python train.py --norm_eps=1e-06 --positions="rope" --rope_fraction=0.25 --qk_norm=true --parallel_block=false --extras=["some layers without attention", "local attention windows", "gated attention", "value embeddings", "hashed n-gram embeddings", "a smear gate", "an embedding shortcut", "learned residual scales", "skips across layers", "capped logits"] --init_std_o=0.0 --init_std_down=0.0 --beta1=0.95 --warmup_steps=122 --decay_fraction=0.676 --doc_mask=true --steps=6289
Each number is 500 + 25 x the weight over its row's rms, rounded and kept within 0 to 999. Layers, rows and columns count from 0. Numbers have three digits each. The size before them is the row's rms in percent of the matrix's.

# layer 8 MLP up, 448x128, rms 0.304, rows 439-447, columns 0-127
103:463504543456468461486488494541472493519502515533547531518520534477505554493504500513517491469498504495530516493485500500446491502466468497469542529549452478478521529506508517514491506542493511467523483486466507528514517514509505485492483514465495485522487519482493473503503493486531464491526483534435474540540505512500507485540546526452508472486535530523481498495474479509506462487539
095:498549495474490446514541450459512531513512520499500497477543524504486506539476493474515520493509460527528537497456508480477524507488493516514529500493506519518478504484510499485530485532497484504537511500489488508503546475508479535484494487535518521515513535542449489470498481475481481525463500524540498554503502502463490477539487523547500497532504463513518456480494567473499539541529
094:501447491515520492502439539474536529530451510473516497534516529514472485457504523457517532510515495496520475498477453506453487480515488527493473473507502509522512509498487504499515516526529521515484482514502537532528516502485502458495501491500511475489509496530466472461488431564538501497525492475512511510530450548470497442528497517511493499533471502526495502507517476524520513505456
095:454539497489478468494486487497509509505477531507545496517521475493441482438496501498480496507505503531525474497434549519485514482528504506522515526512514537494476499518514486508515521503474438518481557473464487491540537514539513521473507505536482466463542492504517526533480501551548488526484505494513529512511516535525473487506519548500510501501523500503504469520535537514508488461499
098:519527484486501487505481480491489526522490489489497499476516501550483484516519493549576493488502535483520525525500477530526526527524522547509489508481494473543492509489500465508540492540513500522446484503496516460441536556486530515502493517465497502480473514512556494506496486500483460502504514472471537492467479519491453498502500523541472479482528522448477512476495515504543454530512
099:485484512470491474457424496514522468503446492522510495472503541474484483507517507523488491538478481503528480538491490540490523486494471509491464472482512477482479514501522513468519480527473523468474481459470461497482493519477555534488478518509474467507525501516481438512491486548483497483480493567511486524485493565469491476498470487450517510482514488466506474480511486500507474511503
104:514494532514474484518512517492560525526443519501497528520490512511515461517541479547568471514498451537501516472461477471463464464504499512493483517496489446503497463507465499503481510518478527480486519516517528483525525465493499487495471495540485528495519450517527487520495473496460534518497479515503532495508501542543472504529510529493485471494496493463511465479485480547541483520489
102:496473482462530498510531509485512484490481493514504477492482516471508551501472461561516514453487560496501535500443519480472501475526501474501519467449509552527444500496504458505448502526480496511473538467506509527490484492540507537497496517535468512523511505520548501506518521521480503506485507488493559486491489507492483497486501489465446494522479526471497538505501448475480489503499
105:451469515529481434503536509557493489486511484483458479470472517507483496460467472448523498475504533470455496486466538522498475553536504489518480436449496497497502498464456507479524527532472492491511514503498498508549482519496497492540508517470489515510493532518467513513477524480513504551475524556484493529477507509505519482504532498508482486469488476518500492463503516506494513483511
# layer 8 MLP down (transposed), 448x128, rms 0.161, rows 439-447, columns 0-127
111:456540508451482475468495464482471505473555524451542491564496490495506560518498509501499486489477488513502477536490511487467464506486546483454495526520474543504506538491477486487516540524496501492514548519508476502483538514484542478480512509463490480516476468487510500473526528515492486481519502451499499504482474479477512516470503518555494495494494491511525511479482509534504426505495
100:521499540546464516524482528532545460498522512427511484511544480532521532464475499457490487478532484496516479493508480512537543483510513502487553531491467495501555492541495433499502498516512474486478512521513509449456477517500527478491506519513503503456473506484514490526530483511505542500465479533475515477508492525519499504488560467483490494518502500514537515487515495488473484505515
093:539516478501489541520519506480529485492486542534524510556486490513531477506537534488498488531512473489535443521510469521487500502505446517496490480464533490523513485527466493507492475510496524499462498450490532532529460474472569464446521513500518509493483465500506470490510470485507499535467494512502508477538455505507517458503520520549506470501529475529497532481516477531501487482487
091:513542457514498561513502478491508515503506482492501512486531407460490492515524501485477496511451522500435483523502473503500522484472458529501484518490482459511500498532513490487518499482483468548497547482546505453536499483518501524469471511455461460468496497484531521515503491481522503463492478534522513544477499471486500488500499505524484480479484521448480524487499495530512527495518
099:532530492471495531542488495517485487503560487519492474501514493516457466489519514534476494481536467469477486521512477509521506497466419489470520494497524518507474501425489530499487562505499509503455481489509507481502522493453530482456528452506499500485552460484532524493511490496520483486493518506525507467463488515469521517508485503488483515484525507567516498510526478512530499474521
100:476506511492463552463496503485557510437518492521507505511493484545501482496478480471478521537472489529501495500527488488539500504518547489531513517477490467502532535548505542483478529518477487470527557440488475533512509512548504492502524503540533459495505495543493477497519482509488510537488509513542492474455539501488542475500513487482516473485486503492496527509464457530508506478496
107:472528485452474473488518522477518507531524519505503495535514501494482521544517491531558531449498463536538506503477492479489503524444518485546517525487504535467541522505483493543522483499468516502540503431478481469478474500513515506480476500490549456492507471521487481530521475477472485479514488503505484500548532500446485526495462531495508487483518480525507512466483471489490479483484
101:495466502471536513524458484521489513453521483517528431468541510515472489506469492505477470469526540464504478501517478518499495530527521527500453474494496544504494504500508488500477509504500526510455528473478521578493460468491512483480515568483499533495523527458498461512470520529519470459527496470516512494494453475488502513478507525551512480471490507493520509492484501496508519514507
091:458504504542533446458516469487505467536463511476483527495519489494502482539555482469534488468458473442485521519502489511484503491526450498475523537516529487482496506493512512479520499509501458518513495486448512493497481490519492480511513506489503476503461488529482497503517554481512472516501509503460496516448457532462544474503510484498443512450513499483485481533485523526473530517512